{
  "num_hidden_layers": 8,
  "hidden_size": 192,
  "num_attention_heads": 2,
  "num_key_value_heads": 2,
  "head_dim": 96,
  "intermediate_size": 768,
  "vocab_size": 512,
  "hidden_act": "squared_relu",
  "norm": "rmsnorm",
  "norm_place": "pre",
  "norm_eps": 1e-06,
  "positions": "rope",
  "rope_theta": 482000.0,
  "rope_fraction": 1.0,
  "qk_norm": true,
  "attn_scale": 0.154,
  "bias": "all",
  "tie_word_embeddings": false,
  "parallel_block": false,
  "extras": ["some layers without attention", "local attention windows", "capped logits"],
  "init": "uniform",
  "init_std_qkv": 0.053,
  "init_std_o": 0.0,
  "init_std_up": 0.053,
  "init_std_down": 0.0,
  "optimizer": "adamw",
  "learning_rate": 0.0037,
  "beta1": 0.95,
  "beta2": 0.95,
  "weight_decay": 0.11,
  "lr_head": 0.00717,
  "max_grad_norm": 1.0,
  "warmup_steps": 346,
  "schedule": "wsd",
  "decay_fraction": 1.0,
  "decay_shape": "linear",
  "final_lr_fraction": 0.0,
  "batch_tokens": 32768,
  "max_seq_len": 512,
  "doc_mask": true,
  "train_tokens": 133400000,
  "max_steps": 4072,
  "dataset": "wikipedia_en"
}
Each number is 200 + 30 x the weight over its row's rms, rounded and kept within 0 to 999. Layers, rows and columns count from 0. The size before them is the row's rms in percent of the matrix's.

# up: layer 3 MLP up, 768x192, rms 0.116, rows 723-740, columns 0-191
# down: layer 3 MLP down (transposed), 768x192, rms 0.108, rows 723-740, columns 0-191
up723,110,217,185,168,225,173,248,214,159,184,193,139,188,151,190,203,215,200,206,227,232,211,184,130,153,209,243,202,145,200,140,190,193,220,190,223,197,140,214,192,219,214,237,198,201,273,161,219,204,183,202,180,213,209,197,248,240,200,183,267,226,257,208,158,244,198,253,208,199,266,167,191,214,213,230,196,202,259,230,174,223,259,169,186,304,195,167,175,208,209,183,205,202,193,191,251,173,182,209,182,206,140,163,219,215,201,233,228,261,224,212,213,148,201,206,253,186,258,234,214,205,212,195,217,182,168,249,167,198,194,135,225,198,235,245,178,224,162,201,200,153,237,200,177,186,145,193,177,228,215,212,183,222,198,199,197,204,242,175,206,175,252,211,188,190,200,191,256,221,156,201,165,205,189,194,219,182,223,210,199,230,269,185,182,183,178,188,198,215,174,168,220,200
down723,109,117,182,215,223,214,254,186,191,182,256,178,199,196,165,226,224,221,212,182,162,173,150,180,246,198,226,157,212,177,231,200,234,119,192,225,211,197,193,186,181,231,222,213,196,210,242,124,214,154,238,154,188,227,220,155,230,190,158,199,186,215,171,212,230,205,213,244,218,259,157,193,182,193,206,172,144,180,189,188,187,193,235,185,213,189,184,162,239,246,149,167,169,230,173,207,156,239,196,188,264,234,222,189,197,183,177,173,173,204,181,156,149,205,189,179,207,206,228,203,239,270,212,215,185,219,200,226,240,189,210,180,182,240,241,217,216,187,175,218,144,212,207,196,209,174,158,167,172,159,232,198,185,221,202,187,193,166,134,160,228,176,182,196,231,199,165,185,199,191,188,176,235,155,198,147,162,159,179,187,241,197,198,149,143,146,176,151,176,233,186,225,168
up724,100,186,237,170,197,202,201,275,219,275,192,201,217,210,230,198,205,248,179,170,195,229,211,141,210,179,217,177,208,162,211,176,212,140,198,230,225,186,157,193,183,217,208,225,166,195,192,248,205,260,229,212,121,195,220,276,239,235,219,280,171,221,220,177,200,183,246,212,187,220,231,181,235,261,239,217,192,167,205,182,247,230,183,194,231,202,166,193,168,243,220,202,162,187,188,128,221,182,133,204,248,231,167,192,171,215,188,188,181,160,201,145,156,178,227,180,184,230,247,170,202,247,203,208,201,192,165,195,241,160,246,172,136,243,189,203,245,159,188,220,197,224,225,202,201,184,201,199,254,191,240,215,210,194,182,188,209,219,205,213,162,191,215,240,203,191,135,172,201,185,182,191,231,202,198,195,165,232,165,200,211,144,182,177,259,230,195,220,218,158,188,208,210
down724,099,225,165,215,200,183,295,181,201,251,221,189,173,213,167,237,177,219,171,150,209,222,214,248,186,214,211,188,172,208,217,220,180,189,197,184,181,211,225,221,167,208,201,230,217,175,185,269,185,184,200,167,219,186,261,220,186,267,174,225,202,194,219,207,197,230,208,201,186,237,198,183,171,228,233,206,184,219,175,209,205,166,184,259,185,173,180,178,236,174,235,191,222,202,206,214,170,213,196,185,270,209,187,162,139,225,189,195,250,158,192,211,204,226,153,183,211,159,206,199,278,206,224,271,279,215,183,217,226,149,148,190,239,188,198,167,196,193,214,250,203,173,200,219,162,164,210,233,200,188,202,196,191,234,270,168,233,176,220,224,276,224,191,187,217,200,207,153,201,226,242,220,158,231,187,133,195,207,264,136,205,240,232,189,172,176,169,215,243,201,240,172,196
up725,095,117,133,198,138,189,235,220,190,165,195,213,185,125,179,216,221,226,190,238,187,190,163,139,167,202,227,191,235,177,214,235,227,217,159,228,194,214,185,150,230,203,216,204,160,175,140,177,210,222,199,204,185,215,213,202,223,177,183,248,180,235,217,189,189,238,214,269,181,183,199,179,224,219,187,283,224,194,209,225,265,233,182,188,226,238,211,201,150,192,175,176,197,175,170,196,184,202,185,185,195,192,235,202,203,203,238,208,146,243,191,179,125,195,238,223,216,175,209,167,212,207,157,241,230,161,223,211,228,178,173,200,188,242,136,220,236,169,214,203,138,200,265,186,192,242,157,168,207,196,201,200,205,217,173,197,150,187,228,185,180,267,166,226,222,193,168,188,224,114,229,190,185,182,221,194,221,174,169,179,180,182,157,175,198,241,223,201,158,222,228,213,209
down725,097,160,176,203,228,212,206,158,211,215,201,211,183,234,188,157,277,251,193,158,226,163,224,250,171,206,173,124,224,199,146,159,272,230,165,223,172,184,234,192,202,220,221,163,207,218,194,218,187,192,157,160,228,215,218,164,187,228,237,184,181,193,155,289,195,227,176,193,190,197,222,165,195,200,208,163,191,168,217,206,183,146,183,179,228,201,217,240,189,199,223,183,242,207,171,218,192,198,183,192,224,169,148,181,137,221,197,200,164,294,187,186,154,194,251,188,183,203,219,217,141,228,202,214,184,213,227,276,190,190,190,204,207,225,167,182,227,210,244,189,182,221,235,209,229,142,180,165,248,271,188,252,168,220,205,210,171,231,204,229,204,207,169,221,154,159,244,257,158,204,191,238,171,213,170,196,154,190,204,203,180,206,223,199,194,207,189,196,231,215,216,168,205
up726,101,223,154,188,181,210,187,235,206,192,178,200,230,162,167,133,241,231,216,199,196,261,236,198,153,187,225,237,142,179,224,229,253,216,244,198,172,203,258,162,283,163,228,237,227,131,204,215,204,179,211,247,214,221,202,224,206,166,219,213,178,211,218,193,168,234,179,256,190,195,242,172,213,219,197,193,169,205,187,172,199,220,174,185,198,175,224,216,211,180,225,184,212,176,198,165,252,189,205,184,193,245,181,239,203,197,219,139,190,181,184,205,171,119,194,192,218,208,186,162,216,208,232,248,230,191,172,238,226,192,200,187,220,251,177,244,177,180,128,211,208,218,201,187,225,188,166,159,148,213,174,200,141,188,198,192,234,185,204,245,213,168,198,219,220,158,186,193,167,236,162,216,255,248,219,229,248,247,168,209,171,201,219,180,222,299,185,175,202,189,174,165,229
down726,100,159,190,193,190,231,210,157,210,177,194,121,213,267,197,200,174,220,149,182,235,173,209,204,218,213,252,206,181,152,179,243,186,170,242,188,250,266,157,175,198,206,221,199,221,214,184,173,213,216,170,212,239,189,163,204,172,171,194,202,159,206,205,198,173,180,200,164,165,228,208,232,205,220,198,196,202,194,213,182,210,178,211,215,192,243,206,233,202,256,214,147,216,214,172,154,251,156,193,221,203,200,194,200,138,162,278,255,196,244,175,212,239,224,224,131,212,188,170,244,171,164,192,178,154,268,201,172,167,234,164,190,186,212,216,134,197,224,216,208,244,166,194,236,188,182,242,210,226,168,157,209,176,210,211,193,205,214,160,157,212,140,247,238,135,207,186,275,197,218,236,190,227,249,210,227,188,200,199,204,231,194,233,226,239,164,177,238,220,211,185,190,178
up727,106,187,221,216,169,194,206,209,206,177,175,215,230,171,161,241,198,211,224,176,238,225,178,165,185,208,178,181,197,226,172,183,220,181,152,186,192,218,219,195,247,127,208,262,180,187,162,202,194,231,201,207,177,191,201,165,190,152,161,172,184,182,293,210,186,241,242,201,162,185,179,188,171,191,207,195,224,162,183,210,266,205,205,263,201,178,181,250,200,158,218,200,194,159,197,160,245,189,171,199,201,247,168,237,175,186,204,233,180,184,233,198,175,178,223,209,211,210,203,222,250,297,258,228,231,171,170,222,218,220,215,255,137,239,230,215,217,200,237,183,155,165,145,214,183,176,175,208,198,203,203,202,189,105,196,215,171,181,200,234,235,180,224,199,268,169,155,163,220,190,228,172,236,145,183,211,224,190,179,219,194,221,210,183,230,192,219,190,177,177,176,277,168
down727,100,195,242,188,200,233,168,162,214,190,213,232,244,164,217,187,215,223,229,251,212,182,211,179,225,197,151,174,233,262,160,215,149,204,188,189,185,214,226,220,179,217,147,185,217,191,221,207,207,220,216,168,216,190,257,171,162,137,169,225,181,204,187,192,113,248,202,191,228,190,192,216,188,201,226,200,221,192,189,239,220,145,211,178,155,179,177,209,196,228,160,189,188,240,103,213,199,190,237,245,188,216,152,190,171,158,168,216,202,173,166,227,175,195,230,216,222,190,226,163,198,215,222,208,211,221,162,154,178,137,154,173,206,227,197,254,264,177,280,166,172,208,208,183,193,205,199,252,217,197,238,272,206,194,197,177,198,181,269,252,219,169,219,204,244,198,184,216,227,208,254,206,220,185,210,200,198,238,182,174,172,204,138,237,145,175,220,200,222,209,202,236,232
up728,100,208,160,192,140,253,188,275,230,157,182,215,193,130,230,180,213,199,197,229,193,191,188,170,218,225,187,123,167,169,236,229,210,165,235,190,154,223,210,185,152,195,174,185,213,229,188,200,221,230,184,252,201,236,213,170,288,120,232,171,213,189,238,201,160,157,187,239,169,241,187,192,185,248,165,231,220,172,275,209,241,227,145,249,189,198,180,219,182,207,222,243,234,230,196,221,231,177,171,209,206,184,179,173,205,167,158,197,185,173,199,210,176,207,206,166,193,193,232,227,203,165,258,206,188,176,184,216,219,216,189,196,185,206,205,228,204,163,219,150,210,210,179,173,180,217,221,193,227,217,175,153,233,211,199,208,138,212,183,243,157,217,174,219,159,197,198,226,202,224,238,173,211,173,188,176,227,175,209,286,236,237,192,124,202,220,216,158,197,202,175,175,200
down728,098,201,176,212,150,221,173,181,175,204,225,182,176,232,205,235,228,168,238,248,156,220,204,210,152,182,205,171,136,231,181,219,171,196,248,204,198,189,201,155,236,219,152,212,222,251,209,171,241,163,192,254,239,218,207,221,152,197,199,185,173,231,192,259,154,230,178,157,233,204,176,190,195,182,168,206,165,169,189,171,184,216,189,179,213,131,179,252,213,245,158,181,230,258,251,194,178,170,231,122,214,195,246,206,191,203,210,163,154,209,194,214,208,163,217,160,198,171,182,196,192,239,195,158,221,162,180,227,160,182,197,149,172,215,212,189,210,209,216,181,185,183,165,150,164,218,200,219,189,145,193,122,185,202,234,247,163,198,217,195,245,157,229,141,175,186,212,186,219,169,195,161,161,193,262,216,228,198,174,193,221,215,140,182,176,195,226,145,179,168,208,235,228
up729,101,166,186,190,208,206,228,163,190,237,179,198,259,222,201,166,199,197,192,193,238,166,185,205,165,156,202,206,216,151,188,201,206,172,151,118,182,190,191,176,201,199,195,240,171,213,198,179,223,179,172,199,202,197,163,191,224,207,259,169,200,181,161,209,239,172,204,269,219,228,230,217,133,195,185,205,275,248,164,241,176,195,157,261,262,225,155,190,247,225,193,196,194,134,220,230,152,185,209,266,185,199,195,216,194,174,192,205,152,199,176,141,187,173,207,206,194,180,239,305,229,207,195,146,175,213,243,217,206,218,239,196,159,200,177,209,250,278,167,213,213,193,210,260,176,205,164,195,205,196,228,172,196,189,184,194,189,216,198,228,179,186,189,231,219,151,227,209,181,216,183,222,166,192,264,193,187,177,200,207,197,198,216,180,235,125,210,182,168,213,182,159,204
down729,101,182,195,188,207,209,216,194,202,233,218,193,180,248,211,198,181,249,231,254,174,202,172,222,153,226,229,206,189,217,176,223,201,203,169,208,149,209,206,256,189,213,222,222,249,209,233,175,226,192,159,188,223,207,224,235,208,255,200,138,225,275,194,187,244,168,193,198,190,289,193,197,231,198,142,246,208,236,135,184,210,183,171,179,181,188,154,154,187,191,139,176,231,238,205,217,244,177,231,173,153,188,196,205,223,215,245,183,207,203,224,218,244,177,214,194,183,205,190,215,143,191,197,220,169,216,206,207,180,214,252,155,213,183,186,185,251,147,228,211,198,220,228,215,234,213,198,200,155,269,186,242,125,209,231,227,239,263,179,147,190,212,190,156,170,204,220,177,208,211,199,167,209,204,240,204,181,210,216,158,153,201,157,185,204,225,187,196,118,146,244,196,184
up730,095,190,170,135,198,232,215,237,189,211,194,163,211,192,197,187,222,227,187,192,160,210,185,214,164,179,235,154,207,132,161,205,298,220,194,241,187,160,220,159,245,211,220,225,175,156,189,222,214,173,209,186,204,199,200,255,182,209,229,225,200,193,216,209,199,226,186,218,239,178,215,178,171,207,141,200,252,198,201,240,237,184,238,191,235,177,146,188,157,184,197,181,220,176,241,140,199,232,258,183,160,209,174,183,183,206,170,223,172,189,213,211,135,146,213,262,256,195,253,191,204,174,194,118,189,141,243,173,159,209,189,216,185,195,217,223,148,187,192,214,175,215,238,188,235,197,178,143,253,190,292,208,199,168,195,183,195,241,224,163,165,213,208,184,195,165,155,206,228,192,183,210,196,213,180,201,197,183,191,255,214,222,231,215,210,268,175,161,207,192,199,192,202
down730,099,177,196,185,169,178,167,184,211,141,175,190,212,177,182,189,243,209,251,167,160,205,211,206,212,218,217,166,192,193,189,184,217,183,177,165,196,180,175,190,219,180,189,152,225,208,186,175,233,187,216,226,266,203,189,202,195,198,281,230,173,166,149,205,182,234,204,221,175,117,238,214,157,246,209,189,179,171,214,223,206,172,261,154,226,179,179,188,171,204,184,128,166,211,164,215,228,210,238,199,182,255,208,163,227,184,210,144,227,187,243,198,175,259,152,210,214,152,196,230,188,192,186,152,221,180,240,208,203,243,189,242,232,196,213,201,224,191,177,232,187,184,211,179,206,204,204,117,237,252,250,195,193,215,210,215,161,211,251,183,178,225,201,198,202,191,192,186,226,196,229,187,176,255,250,193,266,156,277,255,201,227,245,210,141,168,236,194,190,194,214,235,236
up731,096,183,186,241,231,153,180,197,151,218,196,128,203,189,204,196,210,140,255,195,177,234,196,184,203,204,191,167,152,182,177,241,186,204,171,228,120,236,177,221,199,184,182,161,163,240,215,187,162,208,263,229,212,224,180,233,228,188,199,282,233,228,258,190,223,170,250,187,212,254,187,167,205,211,216,187,172,195,241,159,234,228,237,198,220,173,200,182,191,230,221,200,193,152,179,194,178,138,191,232,226,183,159,164,227,182,210,207,228,208,190,186,237,178,203,212,221,227,224,238,202,212,197,246,180,139,221,166,252,242,251,148,173,203,212,195,232,199,225,188,223,204,153,220,207,178,188,204,226,175,182,233,252,203,159,196,161,136,164,178,222,223,182,244,248,139,207,250,166,178,223,206,194,177,206,216,190,190,197,179,235,216,183,219,221,150,237,162,153,237,179,233,202
down731,101,184,198,187,244,206,272,176,208,193,192,196,183,168,172,228,262,201,182,222,208,239,274,227,217,183,141,177,131,188,191,218,172,222,239,189,204,194,216,252,248,257,194,203,211,229,195,250,157,212,195,179,219,202,163,194,187,208,202,188,236,180,186,168,181,219,228,216,205,227,219,212,244,231,211,183,164,180,210,185,208,205,228,225,152,212,123,214,184,210,202,186,218,195,208,248,183,164,176,216,217,231,165,175,233,138,195,143,234,226,193,232,193,184,173,170,131,184,181,198,259,185,201,216,206,172,229,203,238,159,156,163,223,183,140,229,217,209,235,246,200,169,198,248,170,171,234,188,239,241,186,218,203,159,205,240,226,200,233,209,203,182,156,188,190,240,168,190,192,198,227,196,266,192,217,206,264,249,129,216,221,237,194,230,195,161,172,182,266,178,226,205,237
up732,100,174,151,156,202,141,236,201,203,278,209,153,189,211,143,202,226,187,172,258,222,190,200,217,193,116,194,190,180,165,215,200,262,206,196,187,161,233,174,212,253,199,217,174,198,156,186,264,194,175,265,253,155,199,192,246,229,201,235,211,217,222,238,168,188,200,196,298,199,205,219,200,221,234,192,247,216,205,199,167,217,171,179,209,185,219,199,188,218,238,176,204,190,194,246,176,257,221,186,177,216,214,198,185,188,212,177,206,243,170,179,142,220,186,249,183,244,236,244,190,237,246,195,186,165,161,207,206,205,240,201,173,242,193,212,203,242,204,217,187,247,185,208,202,224,205,125,189,248,234,226,196,178,168,185,194,211,158,185,247,197,183,166,220,218,168,188,260,185,264,214,200,242,196,224,189,203,210,193,208,189,148,180,224,218,182,245,250,195,164,183,216,214
down732,102,191,207,204,169,169,253,145,244,226,209,203,189,208,210,200,175,223,241,228,119,238,168,210,214,171,197,154,187,154,212,136,170,232,199,229,260,225,217,237,235,198,212,226,210,164,229,222,205,181,222,227,226,157,178,174,186,237,188,227,223,222,198,155,153,220,216,217,230,224,229,212,215,227,252,159,215,201,218,181,160,152,280,179,185,193,237,205,156,213,170,164,222,123,237,223,234,193,191,231,196,245,191,211,197,196,214,165,248,218,172,146,180,259,160,196,226,155,217,164,206,147,161,189,222,236,179,165,182,195,168,172,212,244,199,191,200,175,262,172,236,191,174,198,233,207,249,254,201,232,189,251,218,282,197,201,185,195,231,228,208,187,173,204,230,183,201,219,240,189,165,183,213,176,198,207,175,242,231,210,231,159,215,173,200,208,158,210,216,190,194,183,169
up733,094,202,211,164,212,169,201,218,219,201,225,189,220,170,198,179,212,276,235,189,262,224,174,195,185,258,222,212,149,180,200,190,197,221,206,239,201,178,232,147,205,196,182,175,223,219,227,254,136,190,217,181,156,205,200,190,223,209,255,187,272,188,218,167,178,146,228,262,224,180,217,212,234,233,174,172,237,201,227,112,177,219,151,198,247,133,228,213,211,201,172,275,176,113,233,247,254,206,158,200,174,203,194,238,215,170,205,170,205,212,229,200,180,155,169,251,198,199,202,201,230,138,216,235,185,168,215,191,209,206,218,158,210,229,183,209,182,151,217,218,170,209,203,199,185,217,196,201,187,227,150,186,175,201,223,204,213,240,206,164,176,247,196,195,232,170,185,207,201,238,183,222,235,207,197,247,168,184,192,205,247,192,144,127,214,233,189,199,186,205,165,169,212
down733,094,160,229,167,173,208,233,192,233,217,215,199,217,180,166,256,170,171,195,222,204,164,136,211,230,183,195,200,172,198,217,158,225,236,211,181,213,166,192,212,125,227,213,235,178,251,176,235,151,212,174,194,186,218,239,224,146,199,205,185,184,181,204,185,228,223,157,191,157,207,234,276,154,204,217,159,263,170,191,208,156,189,164,221,212,187,223,192,174,225,215,124,225,170,176,212,158,214,184,199,288,205,255,170,206,235,187,201,217,262,222,186,261,300,164,203,177,207,218,233,191,226,208,247,220,195,207,189,166,209,161,197,181,209,224,221,185,232,275,160,173,217,196,213,198,188,193,226,148,147,192,158,244,211,211,168,235,226,183,193,165,228,178,189,206,201,213,195,171,186,174,179,211,218,199,195,243,205,153,202,215,213,216,190,221,205,175,238,201,248,161,189,238
up734,111,191,180,166,176,230,216,216,171,214,203,194,194,144,129,172,227,241,160,177,213,182,210,137,219,197,223,168,212,145,236,199,206,164,115,193,200,225,181,212,196,153,176,184,230,205,203,192,214,172,175,234,230,195,185,182,195,256,176,243,134,228,169,159,205,211,232,215,169,229,197,213,243,242,180,210,213,187,237,157,238,151,174,203,208,151,202,226,185,178,195,173,226,167,228,185,232,213,176,202,192,221,166,198,218,175,247,271,135,223,216,225,175,170,162,271,286,184,204,226,283,223,226,187,182,162,179,189,194,210,192,195,182,216,204,237,196,156,207,200,213,213,201,198,152,206,219,200,225,171,221,200,187,121,195,242,221,210,182,240,215,185,187,180,170,219,214,169,214,170,138,227,207,221,166,207,167,262,145,184,197,224,190,180,220,205,192,189,184,217,160,173,245
down734,109,222,168,231,215,160,218,182,159,243,194,199,192,210,159,208,183,233,236,194,180,139,214,192,127,222,195,234,181,213,128,201,191,156,108,222,226,164,163,193,181,211,216,224,181,190,197,189,223,213,147,256,206,163,151,196,206,211,221,172,233,181,223,249,159,227,216,204,221,185,199,225,203,170,218,213,176,220,187,200,170,234,157,178,195,225,220,187,171,204,234,215,247,193,212,197,240,197,229,177,153,189,257,173,230,225,189,206,194,245,208,215,247,209,217,206,172,183,291,239,165,183,166,222,178,191,211,236,192,209,230,176,195,220,204,161,195,207,207,132,239,215,187,140,175,187,220,148,227,188,199,238,243,248,184,229,198,218,203,162,205,200,163,190,170,154,232,142,168,209,203,130,199,175,211,213,179,187,169,195,207,158,169,176,208,152,171,164,193,245,162,262,243
up735,104,210,222,195,190,198,201,230,151,199,188,129,211,200,216,184,200,207,191,256,201,215,160,175,189,232,170,178,229,202,204,228,188,211,197,130,189,194,161,214,174,171,184,214,229,132,243,215,170,208,183,270,150,171,153,181,231,220,205,205,219,187,191,178,194,204,242,211,135,207,290,188,180,222,223,146,204,211,206,194,201,196,201,190,191,214,185,168,178,180,228,263,230,205,251,207,165,194,194,227,218,250,214,221,233,183,159,175,204,218,211,193,184,201,166,150,200,223,235,264,187,186,187,221,180,208,206,215,207,213,195,233,138,198,179,194,171,225,218,169,278,250,168,219,180,206,251,189,246,169,206,127,229,169,200,214,132,230,190,188,260,218,234,250,186,191,205,213,215,219,152,159,243,203,182,197,204,211,206,237,267,262,213,183,209,167,166,210,242,211,208,207,138
down735,105,192,202,200,191,157,207,211,176,170,201,219,199,173,213,205,147,178,244,195,188,230,256,185,206,241,180,161,184,246,183,244,187,167,195,250,252,185,246,214,187,193,180,287,175,165,187,198,182,182,157,225,190,231,228,189,221,236,280,206,220,175,200,206,221,255,169,205,168,150,164,232,153,199,198,185,190,155,173,194,220,234,187,202,158,169,189,183,213,181,173,186,170,193,234,181,220,219,236,256,182,164,243,258,182,180,165,239,206,200,195,193,138,156,165,247,198,142,185,204,174,191,245,160,230,199,197,208,170,214,214,217,197,250,223,205,187,178,221,216,166,203,243,163,180,175,247,219,168,172,211,147,159,169,207,214,229,180,200,227,215,227,257,179,227,169,110,202,224,193,164,203,211,209,217,218,210,208,214,136,149,211,195,201,193,224,230,140,148,165,184,230,212
up736,105,227,182,223,139,228,176,232,164,175,188,220,211,154,207,182,218,204,210,178,232,194,168,149,211,228,219,208,197,256,105,196,174,177,118,202,199,183,207,206,201,154,226,257,159,148,173,274,195,229,191,166,143,201,210,212,217,187,151,216,218,210,170,213,196,203,211,174,167,199,202,173,193,250,189,208,175,147,171,178,219,198,169,198,278,184,172,200,185,207,216,206,197,180,203,182,201,193,156,213,200,254,257,201,220,250,209,239,215,175,217,176,210,193,211,228,170,249,199,217,228,213,208,206,231,213,166,177,220,205,187,209,146,243,216,195,168,220,185,200,121,166,202,212,216,223,184,215,200,161,174,119,195,185,177,208,217,226,161,174,200,237,164,168,228,203,182,189,196,232,223,180,216,138,203,203,153,222,159,166,247,230,185,156,194,223,245,161,200,270,175,244,179
down736,105,214,157,178,192,192,183,272,258,178,183,173,202,219,208,253,193,201,188,261,223,147,179,183,192,202,216,208,265,181,203,191,209,186,192,218,217,209,126,217,217,225,221,233,252,184,272,181,260,160,170,154,244,225,244,199,173,203,244,225,189,191,184,218,214,172,213,191,207,167,209,243,169,176,215,244,181,198,186,241,215,195,246,208,181,201,216,160,190,165,193,133,158,172,181,214,237,223,207,190,214,188,219,195,218,242,201,196,248,252,171,182,185,249,191,208,217,175,198,217,218,165,194,242,266,235,197,226,235,191,201,159,220,219,208,223,235,207,164,223,214,244,238,203,184,119,167,174,240,246,228,201,185,188,198,202,268,208,219,161,158,269,191,151,240,174,172,178,172,208,201,146,168,179,203,217,174,215,178,181,197,184,203,253,246,178,237,230,231,228,210,196,191
up737,099,184,146,141,214,214,221,216,172,211,215,178,252,206,200,176,216,179,205,208,206,220,174,171,196,213,235,163,189,209,173,214,219,190,190,148,189,191,181,186,170,119,231,219,152,217,174,187,195,173,201,225,170,185,189,216,193,213,175,180,160,231,203,235,219,208,194,239,138,170,167,207,176,198,221,190,178,215,219,202,162,303,240,187,202,218,166,182,152,191,242,235,252,186,212,225,223,154,181,227,238,260,167,217,182,189,194,147,255,251,199,168,187,238,173,224,196,174,189,188,246,230,221,200,209,193,216,219,200,273,229,205,208,217,244,140,160,153,178,189,223,159,210,244,204,192,165,188,223,165,234,213,187,137,124,191,205,243,202,169,164,204,208,202,199,198,155,196,185,206,98,231,210,213,192,219,192,167,181,179,190,251,173,226,216,202,203,251,225,165,219,164,177
down737,105,146,172,179,223,203,205,168,231,213,180,186,224,219,159,207,169,207,170,179,213,158,213,225,156,183,189,127,179,237,210,168,184,175,217,216,206,213,181,202,194,240,227,196,177,172,159,218,225,195,214,230,208,236,164,134,171,228,207,224,224,214,176,140,143,192,167,212,226,145,176,179,230,256,170,219,174,139,188,208,220,229,251,250,221,202,200,160,193,225,227,158,263,205,191,238,205,254,205,166,207,168,196,189,181,185,202,164,172,216,189,257,229,211,176,186,246,175,197,155,186,211,182,199,181,253,190,225,142,221,230,170,176,218,205,178,250,199,233,212,213,200,231,181,148,187,207,200,197,232,184,207,138,208,160,172,212,221,267,205,184,104,213,176,211,213,214,201,233,219,227,212,288,142,179,208,220,234,172,256,187,163,216,235,190,192,184,178,210,190,235,178,176
up738,096,230,161,201,200,126,232,220,154,218,189,235,209,221,163,151,208,197,197,202,220,230,162,201,222,144,269,228,221,200,238,210,227,215,217,175,193,183,197,174,240,151,250,242,254,179,186,250,201,225,182,180,161,187,160,216,166,161,201,196,200,182,236,200,195,177,252,251,225,248,146,187,169,211,184,176,228,195,205,218,208,198,149,190,196,209,237,231,195,222,231,197,159,141,291,201,165,188,156,158,194,157,153,236,167,213,204,159,213,192,147,155,223,174,173,265,215,205,214,169,219,213,241,158,210,197,155,236,178,216,208,171,181,283,202,190,185,195,210,205,224,206,203,196,181,247,185,194,206,171,193,144,171,216,178,213,173,215,206,192,186,193,217,211,228,195,214,211,193,168,214,189,179,169,239,287,216,168,201,202,162,182,226,203,223,240,185,198,231,276,204,204,200
down738,102,203,199,238,160,193,184,219,248,160,239,266,176,237,275,207,186,210,253,160,206,177,203,169,257,160,150,178,220,202,207,195,185,184,166,207,236,228,200,159,188,178,216,199,196,145,243,235,224,169,224,151,204,166,146,155,170,197,193,199,179,209,195,189,207,229,156,166,197,232,181,234,190,218,149,142,177,284,169,223,173,179,168,186,214,151,211,168,162,203,227,229,169,189,197,205,183,188,229,200,242,191,177,199,212,161,223,259,190,187,224,222,215,198,226,199,259,221,212,219,211,208,280,212,221,243,166,148,166,186,199,259,193,191,187,243,167,192,215,188,171,162,230,206,247,185,216,197,183,214,173,168,186,242,158,175,228,280,196,189,190,206,223,201,247,223,200,177,176,197,182,174,213,198,176,202,175,193,171,217,202,173,160,237,211,230,238,217,224,134,204,255,186
up739,095,163,145,189,184,244,285,264,194,187,163,170,203,106,252,170,222,170,245,230,220,229,182,174,184,231,207,211,237,189,186,183,155,202,167,195,188,195,188,205,186,221,185,141,242,229,219,211,184,192,162,153,185,146,210,171,275,177,158,203,173,209,170,196,208,222,226,228,181,190,223,236,198,178,164,206,219,181,208,175,183,196,167,209,215,205,207,192,180,153,224,240,227,224,231,246,179,191,170,263,157,215,198,254,208,209,166,225,158,223,248,223,208,220,244,196,197,192,251,242,227,192,217,212,214,202,137,191,249,185,201,249,192,228,163,165,160,193,224,200,165,176,112,199,221,211,178,169,193,215,211,176,202,188,143,244,174,183,152,191,204,212,245,206,169,230,171,201,203,216,234,128,220,199,205,181,198,202,185,174,192,191,198,196,213,186,201,211,207,158,153,141,200
down739,099,181,219,200,170,240,170,166,201,231,244,210,196,181,234,236,231,203,244,200,226,222,222,247,170,215,178,238,195,146,222,211,267,179,255,184,174,213,211,234,234,218,160,187,210,150,241,173,191,187,191,211,229,177,230,179,154,184,203,155,228,212,219,206,140,198,233,165,192,178,188,198,215,209,148,179,189,191,247,268,271,207,191,159,221,228,187,186,174,188,239,183,193,248,198,193,136,190,247,112,191,152,170,151,202,204,171,206,162,177,198,196,213,186,197,196,216,227,244,207,224,208,234,224,216,171,215,250,144,232,231,238,147,169,235,245,224,206,190,204,175,198,234,192,190,167,172,201,179,237,142,211,172,174,152,205,165,170,204,164,170,189,163,240,243,188,164,200,226,209,215,180,231,169,225,158,178,212,196,202,181,193,229,183,184,159,164,180,159,194,254,205,135
up740,105,153,220,176,211,187,192,221,182,233,205,213,251,131,193,197,239,186,270,234,231,211,225,189,237,248,178,188,164,185,215,179,165,227,190,240,205,158,207,187,187,202,223,214,206,184,256,202,176,177,226,251,179,189,143,220,217,163,246,235,207,185,222,153,248,147,222,194,208,284,169,247,194,177,208,193,209,217,221,214,228,214,190,186,208,227,190,228,196,211,171,221,217,150,207,197,222,200,198,231,220,211,207,237,190,162,237,200,236,176,252,159,203,203,216,223,211,228,228,210,206,152,176,221,184,221,202,178,212,152,238,220,130,212,204,239,263,174,197,211,204,250,231,207,238,221,188,211,273,185,216,173,210,183,123,138,139,225,178,206,208,229,211,272,189,177,189,193,221,161,207,235,216,149,182,258,150,197,210,205,196,176,188,207,219,213,121,219,235,194,177,173,201
down740,108,186,174,186,214,170,264,219,178,221,195,202,236,169,209,186,186,199,191,208,213,170,167,239,184,251,213,177,202,179,153,234,178,200,177,235,220,195,180,194,140,154,245,198,230,187,168,167,228,186,186,209,216,208,220,201,218,204,223,198,197,190,214,200,196,179,272,196,187,192,201,203,204,211,215,132,204,207,237,182,174,196,227,219,163,246,203,208,232,184,130,208,238,164,151,169,162,158,198,159,196,170,190,228,213,198,185,143,197,212,219,248,127,192,177,184,203,168,202,174,184,208,249,232,203,222,192,205,200,129,282,240,293,200,203,189,212,247,146,249,217,216,212,177,191,213,215,196,138,243,228,205,189,179,189,181,262,203,154,235,187,155,241,149,162,166,195,172,242,163,131,202,214,243,202,239,204,215,223,175,233,222,209,213,228,195,177,213,203,231,131,191,223